config.toml
vocab_size = 6588
norm_eps = 1e-05
init_std_up = 0.0312
max_grad_norm = 1.0
max_steps = 5135
Each number is 128 + 32 x the weight over its row's rms, rounded and kept within 0 to 255. Layers, rows and columns count from 0. Numbers have three digits each. The size before them is the row's rms in percent of the matrix's.

# down: layer 3 MLP down (transposed), 768x256, rms 0.222, rows 595-694, columns 64-127
# up: layer 3 MLP up, 768x256, rms 0.223, rows 596-695, columns 64-127
down595 093:189184118134140122105109165157159087097161155082124103126189159110099166086142106153075106150049147071170111178103161125145145158104155114137090115153143152169106072106152123115153107172143121
up596 095:161124131151088106127088121108150118154187127116149130175136088182182116128088124088125101146097130161130177096132126110056103125102113128160100144131128114157125137151119104111175122112092158
down596 093:098113213130145146071087189100179158211141117112127126117143115129143182125143135143122183166154116130127119129163144147084100160113129134165104195172194061167171066129183127169163178143109137
up597 105:106140113075168181157137158122092141130118132152129147115183133079153164052176112115255145141145142173142133183129136130137184120154100126148143146148078112070151108113160118081097137185107157
down597 113:118205211131174202115114085124103124116166138157104130159109089107180103106128047117137134111154121092084121155119129157158110128081212196137114195139076113093162179087091110133106133157168114
up598 107:161124158113156081105117125159186135083134173127114130118132065144103087115118085120148166065108158175124151116124141103121138054197158098100133049149078128090153126103128124114065131135153121
down598 107:109157133082083139144104136102096192110150075120107185139143115090227129077158085124149124120132192189149157197105171128135093114132121145088132123116163117189089070076052115120112106141128139
up599 092:186146108132197094136110109126127166161122143142080129095139162102097121064176146082160175078107148086109200130171121145114127158189147107119122085098107109144179137111155113162135103167086116
down599 088:107145162142082169145129124179104149122153136114167101160097121170133132150104066173134187152142161225162090148086180112140090131083164121116079128166108132145125096136108092084128120089172106
up600 098:183127075111139140181128083122163091096156092141173122126051091128175114152128186163085092092143097148119108092173136099165141217090063110094133129081161087144161147131113119084113151111133130
down600 106:103150058112103191153157088123094144116154117167130076117196153151113124174145068008099156101135141170145145157119153107117132091122150076127195124141151120135138083145137054170088144114151144
up601 100:143129167183141063069094083151110139124116179077151167155101139169100101089180107141162116203105148171135128170184101134107105123144078088055138108131201122187163184140168159162126131116125100
down601 094:118121107150139171110148131093137130095216091167122107156118205117107117165129123133167196086162123135126143083125133133128142113169143141141124119147090139122146096097126120099159122157118177
up602 104:123181088136113132052152132150086090129109112147145089122159100111187169106123106189105135134093149135118072107118107152129096097057109216176122084119155153071093175153133170143122157087091109
down602 102:107139123145171103101155144155106126113099122129152112076138091134110139156135107153152121129132114137077128195099128081214141130130176140137080147135172165150166127163106156112142206108152126
up603 098:139109119228094161140097086093112093124094133111180143135179108140126141128101133130194159112092130086164080138071116136106179112128093150099057090163122082119099150083201112116122125143106175
down603 098:088137075101113142124103116120143134136147102103140139103078098120135133159069185166083134143043090103122067150098119126170122113130084115097126153108153117162125072152102183122132157151213122
up604 089:103097120148109169102136089105156154182108108136131107154153150112113080132109127154109122115114202152083162096141149113077123129160130157163147092101099174127149074103124119167113149174106171
down604 076:133172113107139087163176155164128145092139162143190180079072128166162184128117117089128142155120062142198108210140105135177159151084130112123133142128148105092154138114186125130169124116153056
up605 098:127129157124093141107119096081121078128103110194153080118138139164091120127114129111203111143121179144131127060142068146092081151149177145180136185127171115152151106114159147071070125085113142
down605 105:126123120151148100137122078105148130194149128153177137185132159126132117117127098118175108080157110110084129121094129114159175120132149130163198121148147148120161098076123144124104121089116129
up606 113:145092152137123087165183119105076062160184110085110189130101137112205106079166168153126104157119156091119136128117169069105175131130120182101136069130145101122106118108071152155101140148151136
down606 118:045135113160085156126156120125061079160120203131140121162087140103086150177168152128197114037165099137106031151148156116079063149132129143139143120172121108117146129135139132133158197123117158
up607 094:152220106177119183156111174115181141114148106102175136150103115059164148085168086157181106147139095128109128120099086104126102120154123133167192138132100147077193098164127157139150138142083105
down607 089:073100133106185132118066111079108081156168116097118129130190172147103170160074148162135132125154144088124124150160093092108158116106141189136141117142143070190110073123132144079104115146164171
up608 101:159157135138112190121103144169100069125152087142134102140163104133128120097117121072094160120069128124100151150088070073164087091143160106063104138189118085066065168120107143151147154135161150
down608 113:110177158087153118159130105152117169091166127111186120094151104096077132148148091083162102085121074152134105149087070063175133174127150130145114160132156086137128088179110201111130113126098121
up609 105:180086133127099143086175137166116163121101093129110143128106118164165114060201078121175138112131057150130165136167046095118134137151149115154064159116158128144118096132182180111135155114108114
down609 106:152132152132137111148094158139036120151122091151118102137124096095140101178140150079117100133128151142101079109162079117126098110142122064158140205049113089130106161119113173191078117147202114
up610 094:131190146095172079091098101086142102136140100140124113187126096047177150115174145133097127134182131121147162123143126150083146151074130130126116137127128135175116116109135178195157113079080140
down610 084:176089113176073130131109116125099110093171184145122107143172133143107088100073104086128122146113142187115129155073123136202126098129102129127159116166161141069089082103119105054060169126143152
up611 102:127118125124169087132124178128145163168080096128105162188170097112152142155130127147096153136112140132129098140155126108110173114131115130166166122143103157168170107153100154122111101102093128
down611 095:147085100109100208227109148098114149149147064132088149145095081163122165064143164104163113175103107154060155079158142154105109172152112123107149181073186076137148145125142153132169108096124139
up612 104:081130148138158144113129163082134091094142170105096109133116086101096139098101091147134128101138188205148129101149114096124174152151111159124106150143198077133170076191183175109130106102180072
down612 110:127165073120145121121104109122081145161085133175080064164139036155128116121159105080124119081152092116086158073117098123172142133171128103083194156149110162150157093132099165093154115142112122
up613 088:154161145072122083106079082140125129173080146123169145131120093140151089127094195162185120169171194109078195084124112095118147107104191142202107120153069136113050139112152108070116113095095072
down613 081:147139141137165135146130166128181129073139170112127109123127146106157168107125094094097123118119086134156113178163093130127140154194129162140126087149125173156121130126144126159139152197133121
up614 095:082085129134162113184068083121156130106118132139129100103179053125176084144108118132146087083095191144105166140183143097135115101110156116152068060178063095095162166093125150105128133158178069
down614 086:165090092088114118113138163115047083119124129159066151147091182132122142106144224146076167125118104099099127160119161185122150143156137153110155166104128202133109041128159122109094105150065133
up615 098:150097095096086152175133129139138081127122135180096105126115159152166189137104143124094059127167083114142121140172139149202153133125079122115098183106096165140135162131129112121144145052096146
down615 099:154121076130118068108138158131147120111137164118076114156121133099105119122164105121138172110143092190078135124148118149053145164188125102125132152117096196132164149135087190079122191133140101
up616 106:115127122143114097141118115118147164173072131163084189142126089179154134089131116166088136104095108085150098097074080102196135141120105127171113155118113111165137097144084110121139187182133101
down616 101:137080116109143196136096198134116157148202095100112103168155081112132136126068108186144180133102134116122146120105129153108138152078123107111117169064151056116087064126122130122115143061144108
up617 099:085237104135129193115138170137091136094089147123171106124160131166129155142132084136055119154141135144095115129112137111083099179080105192070183110110153069117120120097128151114161141139170130
down617 092:152141188111083108133162070133159189174191128133113134076177120086115102112192193148130151112123109089049123139125106093170125095128140131176168082117119100154116154147184105134154086104120097
up618 102:091138096192101136100117133170138126097099165108117142157134168135148111151136125164160105110100164162186161138109133162096152087164147145144210158122080088112144119159120125134087133124138135
down618 102:129150059183168152122084186122187140173139152155091160055117140119139143144127163146135126081103163092119144158085098151076136118129099115126085079108101078079110117115186139161176172134067146
up619 096:149078147083137073122175162149136133166119142083107158088171170158130095106164110167182125182110120182121081184101152105163108095116082153132120141140102141134145136086151093191083200158115127
down619 086:085068175115075120130089109118125098113139129162140080134100134133095160148163112082094099112114194109106073069158097127077127119148198119117149077158128166116093152104074102083131111153202092
up620 096:151116103085129196184122098078120144210165101123140120143140075181161075207132125135146117111155100139117155086144097140112161148147146104098121154179097129079152130140130119095129098157106122
down620 104:155116109086100110155196146075097161141126077125145122122102060116106112134128106136173130157154137077166181220123095180116172092138150121131131131116165178128167111124133117122169086121124106
up621 108:121186158144105161094117162120212113110187151108078130159152104118110097140122164086024153113142145102099150133109074138109139135069079199117134129162149112142128147136136160116192170140147142
down621 112:113133087218148069043126121127125128092165100105137116137105175141135138196119147104111129091165071152137049195090102090089108162088165132149113175108130139089089138066098126052165153108161130
up622 101:143125103093119106102153140155162154124113183105130119136107185196175107063127128146118148129124112105143166119116164153121139161120164194152155064149100156095118097104145092084118123163085138
down622 094:108096148136144150138158152132148132106169144147124160183128178139118131134103134092125129098102057153156104150145128154128138126140064126122082212094208128126105027132136160114107180166088142
up623 099:127156143175124111160093058076143157163163141124113102178145141181094102123116092074166156123087108085094160136081154136150174194101096156143122121145149124166110134128114122133125121138131129
down623 097:133085055150115101087140135102108032104114166090099125155130157107187162154134112180112170081140100117155118203128121132168173126151140165143118126065166181145118153152100189146139124114138112
up624 108:113160184153144141101190175148103068115130140116149134116076107144083134111141163153102124128110159140105183134158112121102106176088111148123123115141116096138086088081161153130058158128129114
down624 107:134056149180094166151153074154187103158126178091061137140149063156104173166204167130071105089141125102151118139063116154155098088086118122132136150092098161128087203175109098141092118180179176
up625 090:131130133156144113136112150077115084136049194190112180187110160158102152167179142147083145138113169115077144120142066053147152119122164104072083100115132084070121156186135119159164131094143100
down625 093:112186160092153116100134145112164136098169109142107105095122159126153154134053122121178078131141158067170131121123117097122099146142099127206138143184125129132150102105148112149151152189070143
up626 112:201192131173139163134155089131080158121189092113167183130098080112142127174132151148146136109148140153072128149091179138126137101133095096164135097095104110136083170135163161170107159172125091
down626 106:110074056180135120156118112072067127130066126109167092120114118158143113190151183203083084121120119106161150147143173098131179142153177102115102162110096154146154037105170124128146140149133114
up627 105:140091171129138174100130083152113132178124111110091131122137081092180115142152094158096196144137129151098076143151141166077138153043133093120173131094149148137134117088136196083122135111069093
down627 102:121092112082179112190100121084187159120158165154088099127157130180155090111076095176184131182133045098146120161114158094144081097106111148126117094162110145133151045121089143210118110119155151
up628 101:112089154117072102208148169160156132146119122124111140126085116110145164165154159129116147138178075144172133133164118109098168134146075184120186098174171147090070084182176117100129154164075156
down628 108:079118150100154129138125166147161158117128163117183047133107122077088174171138146106118050125155115091147159169144127152172171122106116137159068177122121094091124078143116107122122131117145093
up629 086:119134118147083095133099090131143117191139131127143095177133098146132082125121113174109135209047169117139081172162137117134126145107144145141110066046159153109165162111120061141160117127154093
down629 082:163118149133141166126143172164119144105125127139123175085135128139150165152130154099145124051175146123095235103133128124134144117129122118105134183205090089156130068153103236151105119119130166
up630 096:134118135089182093136162133105180113130160115182052046129105084145092182089160104133116080117133160163153116104144091109174146144075097156080124107118114150130111111094158224111140098157109140
down630 092:104138147120166135203171157170187103181110104141120158082136112110129124216118053080143139159085132128132084157129138173140116097114077100135143112135101132061144162138121112112106102141134128
up631 108:089110127145119115089186107102144111080094135179107158162147116083152176072173090103155132132156120095177130175075124155102186164114168128153119128155181114136116141076137110177116142167161086
down631 107:134116066137124147106122087139091179164114150079135088142102130085151157117144113076089157137157130150121136110115079140181115154136118149131134183100148152112102101047106185117137174127160145
up632 093:111120148049127091129121154101122152182089088096125161127200084081111111153164067179109133112118132103099125088162116114067127117119156106083139099164090144132069137103154203163140146176104094
down632 083:146184131145130148145140110093101072128176140107116121177124178102175134131093148101105135170152137099135142102131119133200116192179123146130148128145170151157121120130066133068096159110148183
up633 094:103130092136099161107103130143122113075040104158091153138174121173177136107119112120134135130054159110152124127119056195082115133165132158128151102063127151152131166140164108086107097113134130
down633 094:079096137122097157099106139102161083159115089151112097171081117091076138166067082149173149095136165128157129117099110136142139117143145130148125152183135126126152133122117167119131141142121119
up634 091:131118166100106150135128177047117138167085122164134145072186083162120143121143091162109149139081107106136078173094089053169137174116128125129085101121117105081116085169153101175165126155162134
down634 094:121063180106096126098145102130171135122141130055175115139172146087067140125078133186139118089123120136111118122087125096128065147174109092132137163125130152158147124185072029070144165162124034
up635 097:135135137083089137100107135146111147160105099170128110149199155174222105067130079179102094085144119127124170103101093165130111102102103181191182094140141123145135115129188120094096080118116176
down635 101:146103107189099128179180147077109128109158098194146111164134100150144138085138115164121112174141158146125102149161157076010148110105136075125171124134141134110203121213108111095097095110105153
up636 098:143108161143151182130158124118061130187117119115104116117084113158136159122144075142130107149088102123114124136121085101163168112137084109119097093123109128073085120105144102087108120119150137
down636 099:167150133120102139108141159132111095099094093088183152064104090112186089122110089151135145142125137099093146148103142184176111141161112094154116130118144159143088142094111165199087098155129081
up637 097:092104116086176115104127138110108130130071116161095095085153117231095084111072144163118120110108147128128142112179159149107118164152194148136135116088120089124163148129081144094121166125105140
down637 091:188122140154206094109109119144116085180161188099115180112086113041100107177167161133143104174116194109073134114081122096129093158131141108124149159116152134093162144115105136118117064124107111
up638 100:103181144115149159171105198109169093130102123169105109051130098125149122094142153179139110146148151138076090105194091114147147103130100108122087137140174132175137153108150125122161075080087088
down638 094:158093181118094076094121190134087127167107086123149175070052120115173173135104204170091140174150095122106110159162071144158113173099128129180170149116109141150113238173152142128120133114170106
up639 098:128156096198177154113095113130133174142172143123086161205137144160143136151158086108145135098180137143144121157142165137127124177114118138110126089147106081128102060114124129137119157106090186
down639 097:136110093056114086157099138143161141137147122131052178164086160157218168152112101093082109088134149082120140117165151129143169188149143120117066130138103125157137124101067139094137056103103130
up640 095:146161105122124168128156168150156117142105091131146129118065182095128092122188102097138085197138146133176061145108166154097152088092145082119103102196117145116097093151128134139130103204150138
down640 103:118157116105170171096133148082135190055105097147152094145135133154091144147135103115111078098093107126129134150145117143227180143155150169119165138070138122146095128106152185141096165099157109
up641 094:062166112193131135114139116098066142107140138072123158094169161161106054160125136166114093135147125085143155118079149114118117111110152136122141144158107138081176154111113136152185091131158175
down641 090:109106148126119086143125183158133137125176099124105078080182134137116136175133139130118179097094164150138150117152114127170166170096126158098137184136150129152094185139119096122076113171113165
up642 104:097159155142140067107133062178104087110105075108148127093107128197124043141154117168093069123175099167094091120116096113130133133098080163139162128145098061135132119008192162126122151100130097
down642 109:165121198095168127107099097134154107151104136125166116136171158146142162118129140084096150153131237177108126127126082191097064131140113122093087165179125183111167080097074143105167145141113180
up643 097:124120080088121110077203180101142114155087133121127094141154157154112132106071165104162163176105208143095093098127097166128180100145151198107158131103151154066145189090115131179113130124088107
down643 097:155088159113129171126109205181119065110096108183153129130145116124127145187114132093101177085165118115144145120202112125119175129164094115149078134110170117206165094126110082151074095119124122
up644 103:176146097149085062078100127097112094178091148109096110139090108223111126138182084174121132172090144180124191122086104125119212142137105099198142161174132172133097157104065128093162176114140092
down644 098:161151133141171167163130183128169162127089077139140139144148097124121161096157189154154148165129153051151150125128132162113140195127163103052115151079142065186103000121159170130115120096125115
up645 097:179146095091150162136140102151161099067161108175158116131144095138200102077083099126081142107115187164128071096113147081200149114236157112097189118128157114129096156135124119124124181057144145
down645 091:149107146141127134092147124095141165141108144056150157129109163088132117170125191169157170144111129117150153164106092109136082152144149126197120178121103164116114072062109138155163038143048082
up646 094:126129131144138147127138160116133183103206145132142121151128156123126110095094119139168061133134161127139132146092107128074124131130168146145170128084175164135151135188077107100108105108096188
down646 085:120170149190137132125121145151176100186096106143155096084092116086140130151120131102113179142159161106148060145107177151142136157083128103134097122153150149163119169087146187128156117107160085
up647 102:164186052124142114154160143144173112084134084114130169078085092090156141096108139145148154113129115202135201085130145058172126086187170146139150099166124124109156115129142117054137137108178095
down647 109:158104083086096147090165194150095126115162107125115099171123072097101136095102140082089151211095081175183136152122112111135140114088130088126106143138155165108151147095099137083110126070144131
up648 095:132164130122116150154123120098104155157154175172144134047108111153181132201067092150172187121114116173061082102133118075114135152103137091178135141129087083159116072123153138164162142106159074
down648 095:146104145145158147148210145089096143114118153129133139114114153090116165204028098129154123149117130088128175168087167092189133122159128207144097093102159095084138071116137124119089054146111163
up649 102:086091120180115160156048056075139144119081128104130132158079092122144146176090058080178118123135148123158187093105161082092162117126146170077110086126135135135108225162131158140138135080111073
down649 099:171126122086126106125102120101177133122162229166146156105178113103068101159178096157151213134083126110169100105078145103117154149123096187082134141113192163102084054127112113164158122143125116
up650 105:117098168083125132106136088131122074146062104126151143142138130125076105173117118172156110162139126126128195160140136110099133117129178141153086105143081255164099189130125145135125134123118170
down650 112:140165088150112099066103122159056113130122144133124124185088128084091141130115096126122125112182095174072071096183088120112112198157112145143123130111158079138135185152102132100141118164137188
up651 088:154124134113158129070119083132106145081126154145141076078148114163162062127143145133152132173100099111098174145089151147090200101085129111129177130127149137150173097049094159072149134107174135
down651 083:143091146121170104146136157109176145128122126103127156188075142099106163158139113144150135077178111144154100097120108146134093135159140122117127088070099128132088113180163125148104148134122181
up652 097:106141145058150154079125134105124152144094114189105105116161113112168140085096114164086166144148158117087159131127138110095120118130068135150133108124127118096143109163139136114166161159104102
down652 096:102080140146086104087161105164086177072142129138124135125136135164066138141096160120177127149158174094073097128133111110071160035183134077147191162108190102138130145104086116123149056136157091
up653 106:099150110132159100116114135132134121115154101084230111131077136126156125116115048156136150141120130160109105143072088139144124142185155130162150157128096044123119146063175138181146158143127078
down653 101:108123124140098171158159160136106139134142120172094048116198127126127152107150147112146176084122108103169199070196146136158183134106191100099033141099062150125118083120076122181154127110122086
up654 101:076164135110149105131087104090164166167161155116119111112108106185149117106155123131139110139107160110100140164165077148144134093138153136108194148212175145127132086101031168104111167107094167
down654 104:118162150139155128164167153122150166060147153169161110138202130133082114167108169106148110111062120096108157117100131107076112134140163087119164130088078105155160088127183180202106094115104116
up655 099:132096110055080119112079127145149103122143121209095177149134124090129125174135113060138127091043117148107115098130125094137073138137097177121102142155071118140098091140112104150138086109105131
down655 092:151135138181154109178155141147145119159132133127140115065082104176049125131141132130135185158136141127148093146051114173077141117159151128176162130180155123120165153106105130096092156107095125
up656 101:106118140133118090151172094096053154142102163126128118114163136116144162094166133116109128110100092126049201107084080107105120083099108115107138096084092054125141129165174129116123095110121144
down656 095:128127094119112114138089125111140125097147089143146135184097107130139133125153155148168132201125147088136135178100145140127071136113151178144156148144144166141147154140139100077144159170118103
up657 100:122123158140115114115141134126164134090129141102149102133147104126062068162108117136151105097080123206126151144144102112173130089152173136107114122109142096208102140092083137101078126136131216
down657 100:083114173147130125147159086129141144128090102084155118126158156162112140147140099162159172158120124090170180120158122135072094112099133074099139071083100096118192161106122121108138115170097141
up658 099:116119136134152137096126130136136055113154119182154103111099081090134116143143092040164105074142134112117127106178085039213147145064144121168165163130153142117123152136103144086111148105158134
down658 101:145058178075128084166205147138137115096138086120101177072137147184128150054135143162143115164124136121147144103152109206073108128119062152076119132125154103142168200149141100169165134081145164
up659 112:155130177179120135161166169214088144129082092118111133150178113151139091087189140174057155066087141152129160110175099103133179149147101166133083085157140107108148094095143112101189081135088163
down659 104:122124122161146072119137106084097132139079105102154079119075133099192136178117136120147098115193154172152190092098145085097171074094080160170093156083138089162072068110123144154136136097102128
up660 097:084151160113144088110148127104107187167122139121032080140108187156136123139087140135081116145134111135133176164147060171145119132108119098104093133200099191098171144213110157115148137125154134
down660 094:136086148146139122194090118111108193098126146130135107118152164115132131136131141125113179157097138173144140161166134115081112106074130097136119151132133108114155120174090180091179108122131113
up661 092:099103114086092108143114104143113150143190164157185142124094115113179184152144159091119178135104158123166124163055147109108112087192106137117181150112119133151158111089135117115129202153112085
down661 086:129145172086155168182133177177142138137113100132186110132135198140080128130107150179143124109149151108135191162164122222178133123122118083132094170138121145115159000097130153174169082124115172
up662 083:130138103091103136148166071105176121136143096105144106131140114090115128157165099149126156079110141190111168105136117110050142124110121132178085116148115116131127113154135055128126183110063036
down662 088:172104167163168167117128202137019129114144170118159171116183096122157119075096114119120111148164090077144112153129118142165112144120111148058174164127122147146096072147127170111150103126183197
up663 095:137155191094124158140125123128134181165144173175105091095110163170096105127071129163103142106135121120081124099075116142159137067166089180139143134093109159128170112167146102116095116154147120
down663 086:085121154192173084161092120151095164113098063134169071179110129082112116150136165159180104183155131150177080134130118037147145131120152047123136105150177143134113059083069096082129135146088165
up664 098:115149106150185109123152176152120141141131216131110094132106202124138134098127178114094162097134166122123136137099136081152082092111215092104125117147167136141142044102137162128151208175201180
down664 102:132114169168144146132054131063167145170155139100127102094094135130162184179136162076118085152082115146142093140140098124105118188100124055128147107137166183164078105136171194084123098137145166
up665 102:103131158100099168086075143130114112125090105130070111131151079082163173170124065140053123130141084122218145168082161109138130134184073096123151103096138098143170118127108115159084114191055149
down665 110:171121136087174129146140132099112119149152132137105137145158156113095127116173131091125156145105199153124162177112114135145128130123126097120057095160104124131189110172093091156108089115131105
up666 095:133166146092146153160066117112128038138129094163079128198137108203149134111138062125181060143134103149156161135132078161150079110165137122071101116140148084081074109134104151159178150125175154
down666 091:093110060074141177149121025156122148129130175099117126136158114095117093112133163116151152134112122077126118134148120144112123110132119173145049110175148149066107171084133115095163143050103114
up667 093:098155119127079097078094126090134186098068099092164127110106135135164126150115142066155119133100136159066123137116136197121101143100173149093098140114059162107094072143155112089130148128081112
down667 086:142151161125145089108134140132132121172137124133089143180169106092112115111146149188126144099153074106218135109097108055145140155086086145178173089113187102136140167121100118169106061143147156
up668 090:168160087200108098129107070098152096134161187129158170168129153135131180154136163130162173119147181154125157112159134164124129132187164092155132131128110133157134147109174148098138148069156114
down668 088:088145140137180212137133180068117180126122154169129123107109072137068078111122114126082053116153083072185090185111128139097144125140069125137140123121181127099115099144117122136108141126116158
up669 097:143116169165136066106162150103148131140168097070145060109091122154154073083132175094153143175144157108110142125142127112202165119054172171088147154168163097102132192134108104136120150137113129
down669 103:126152099163151161075156084115122179149106196115128088171218128134096089110086138179174127162101136149167156137152109130157113102124110154137089085161171125117180092094078138166143119132150122
up670 088:099167173123157135190096185157132109103112185111122149165114080140069139166140155157161170088083136088099149122137131092175131131121105142145078110095203183161175159134171145107165136110111173
down670 090:110083140080129152154123120137125138166134131131119147126111203098181131118072133138164130130162165102099087144152148111116186177146127162154105173171119140173136029112111161192130089199129105
up671 101:087097109118085114123137072136097088100114134190083118162119100118109159136052167122126098184145120149113052118127166131146099124139129135118089167220134193107123122129117131063139117157098096
down671 103:163136078138148202119105111072162131087103097093182089186125171143096097146135169202176141146134121125126129155091118163116144184107104126129121184121103094109082139145109123095211117123151150
up672 085:173136115097127130108150144104101092131188173127108199100109060167210144077084078147111044191062133151176204110106111110104138079076072073113100117111174155090081176100133098170125137147116154
down672 081:133124128202115118154146085139144176160081101133178075120175159088078117153175218097117188111169118104119085119140148106157088161148174184140158128186114113198167077110096186150127140079117130
up673 107:143153140116119130137121138062100133169111186114060107105187092158104145106157128135086082110100095109135175098166132134117158127145149173162196157180118161094098095121158166098162131095119147
down673 105:118107147167119214172167126133180068082095122219151119105160091129128171068082164190138126151136150133165069118103113112067143181140124125161175115135130116164140082129106171137136132156162077
up674 098:123086138127181129095132110221153109135110100085165180109116141158191105125146111081111151146112140113191101081104136105171113091116141148152165091147139082121088130125154078066129127125148156
down674 105:141115180154166163134121100147103106141122126139112124150147163158133109119087067202141088180123155116142152116096153169129126148103155195168079132116146083100086148213119105109107128102188129
up675 103:114163133103080151140117139057097081157095153222090133143120149028112097081071155134139156181114107110160140182136131150148151202088126105092132109088153110146125157085105089138154147095101117
down675 108:095088144114123104121108136110110158166168085103136118124133123114142168113100115140105098127049131146131154139128147051109145163097147134102165124121121155094168089092072173177130064108101061
up676 101:132116107092134133146147134126092106128153107143077117122120149142101160142142135140148157193181124174135153114063112013071107174078121105115141106190136138113148158182152124135115059139130142
down676 103:163187148115151111148087179116157140136139074100136153201147099115134109111054070158104170122115120156189114143079122134188112142144132166136140175109147125137121166125098208247109148092060156
up677 099:135138106130125117094105144124080124083143097160131139141113143113184130067147161087180145215121086121177119140125166160135150099123103145161186107132113091163102122152157118117084105079131137
down677 101:121135178142126078133169132116140126139093160136141155132120115126214098135112128137148095085136121114146098171140107072101117168083119169127108131090086089145173079126087158078124094152102082
up678 095:175099072126125116112158148135138194155128059147124145141168176109174129083096171129157143186098066226086151119106147161108092140172105164142159120176164083152109138181125160160121137145093139
down678 090:118216138127145169135118153124152068122116157087176129114133095146138147139200100094128169093146169013113146102170125073127095143085126085071111091101097162086149068093111096120114105098182088
up679 088:070159146155102103135118121138142118114119158104171068144139168162145176111125176212136131126123147136128210144171122113146072146111116098190110109121096127117136142096140098166127163160111136
down679 095:104139124073079135153124155177163081089169158079164117114110110093114128118173155155069096089116143139075156089095126160157163146190142133102141161163065094087085116106167100086106120153117142
up680 094:212109125171119095162094149127173111157143147083123144186074110161145094176107144148144117108146150154083128138095126130127206146188130199107121127116148194120070128100133171109129149123145130
down680 090:086081138106115117153085120087169154111114151102128131072118156106119195112120084043159161110113121086137166096152142120138136104093145079123146100098100112133119000126065157161165064120113138
up681 086:152152151095186135158143099146163144184086071111134089079165134080141163155153103153147149171175126083104152157131112107174178071188110162120063098156155096109173137131119124152075118123117134
down681 091:102099079193068131083132113156164131110080101096122136190074129115129087143114184025137086120121114119135114074108125097106144086037153115137077062134114087155173073132110108091193062088110142
up682 100:120112132123128143129187107175164188151146104146150073161134084108160075068167076095097108192095090139123065131149166070136147173115104170099121132121100078080106148172133153146133137150130149
down682 087:090138117149108170139092176143147107081093108192157185129118111090089159159146165162125107152162089111202136128091120111164151163098081076084144135111145046108138061120114124206142118128154124
up683 096:158101046188144157097131136176136145153103127134160145113147060125159106146142168147149121127101224120095116123079126112041083224096128097154154092111153169112145149154184127127113140098123095
down683 086:073144180118123095157140121116145113078131163129130132128150124183139167118155167107150137089133147151102113181162177153116195148114193125157140156178111104155140110083129114170049107165136171
up684 098:146212105103130176108190153160145118179124125193126151128135097115120104130117105217109123113125103081136126147137159044167108167118138146135086102086087196127130130112176120122190057118160135
down684 102:123125146129122154164100099183065152155092161143143147156180167187125107188173108141157118090147103106104049145114143147186173155153129022137147086149154116149139149116095126147105123128141155
up685 099:165166129108109144106114140080198069075142132179155119121146146178139153134095116133110167163120147128119160095142091133122107110173118149089160130094161170106111113146115081120103118128139201
down685 105:099143113151130127087123168130120163149080155138129107114132116108095104138096109140148166073137104122130100111120124155087167121158155182174149146150164151135066135117136204125136141071087136
up686 107:151204140149217155200134094131099103102112091138145078126154086177165121212182178090149109169130125120095156178143152148106141097144098127082140141098141096145122121127133106177151119098151134
down686 111:180133120145164099159131117080165086090119104123109123138087161081122157101148103086114137101168137126086091107168203135144139143132062110140114220112103130173070147129106117110124103136148088
up687 104:158149122124131141103131179160108102153140087042060191078134144145093049118094155153149152070117137145142109119148140079142185101115108140081165112137065145133086159183172108139183118152159155
down687 094:138135148137102118132186151067141110110076126132144089138111131136124102179124089178143169095146133147155094117118095181113130123144146146139194157132155146105089137147117136175120125097067159
up688 102:155124156083125106072111188117104088147163121102094076127098150155153131108201087105123142133161142176097153135111139127089193096122102167115145080156126146106058142108142169153182149131117141
down688 107:116146081142113074138101094130108145071123146152139132025112055130139109169141158154072087094110116081157121185085175164127123116102140106165118156154094134098079135045141149077166113096155129
up689 099:159124143144127129112140072116107126043168114141118153078145113147088109166086116130121096067169136142141143135089073129122101113172109147172212086170131172093127138095126109122122104158129112
down689 096:121094068167141168147099163085136087093116116115173083169166174111170149144106138194147032180111128115127137134108109153128110134077168094122094153103144154138117141208120156113097098085134148
up690 096:075141111148124143154101062084141168100121133136164183124162146181149119166165185186171131089112108125143144132158115177148141159145104133147144139135166066150099127131126125066133054140118142
down690 099:065077153162188210129151156128173131113096088156122144051178140152142114144110152082086207083195185116087192110101124136178138116135068115141174164140094153128115038145184162144108136059147134
up691 097:120151093171205143178100167114108068115131157211140129161122129136185131132126129124168136134108072121144095097131079099066115162114109102078086104132118082113161131095084167147141053109138129
down691 099:158134105147158148151111109138179158125163127111226092085138088144175105078157147091158134124126153152156105099113143144108138106174085135124101079143131171147175067131095119169150106103128084
up692 101:084157175173117203125119091122179143069154109104113082189118091118107144103115097202180077093083141129196074159098079137166120182123142179111138124150101102134075119140124124106086116140077126
down692 093:206086134077102096119112155131130133152127108082155106173101116084170107149068138166194085156131069019125178154205134077139169094060147163166113134161103117171132060160140132135153107133106137
up693 095:106122129111140168147139185125092133132118039062093097108211139198115139155230118091155146131122130093101173114149107201152117138140135173102158103150073103202130114114145142119083151143157128
down693 086:084092160152080121109104109143178127096112196139186115168052132068090064163072128130154123173099173104119132113150118148058160116134130148150109087106142133121101160115185105092213106133169122
up694 099:171147061106111149168131127099154132140101081105118115137186151120154140103223173108100081166137106116145167142082150128078187140148116078102150128108165101131167065114112114129173206102158100
down694 100:099116087149133158179136184118121111120085130163138138108112095125158126128111080185146183122105156109115148102175066081138144173103132111111152087119109076150135024157118071165170100090164091
up695 105:168122174156125135087098142127151072088085107164111090158133074127129162159122070136069158141124122186132157100055156138163197101083102143153140165125127160110085143134067117140095097153189164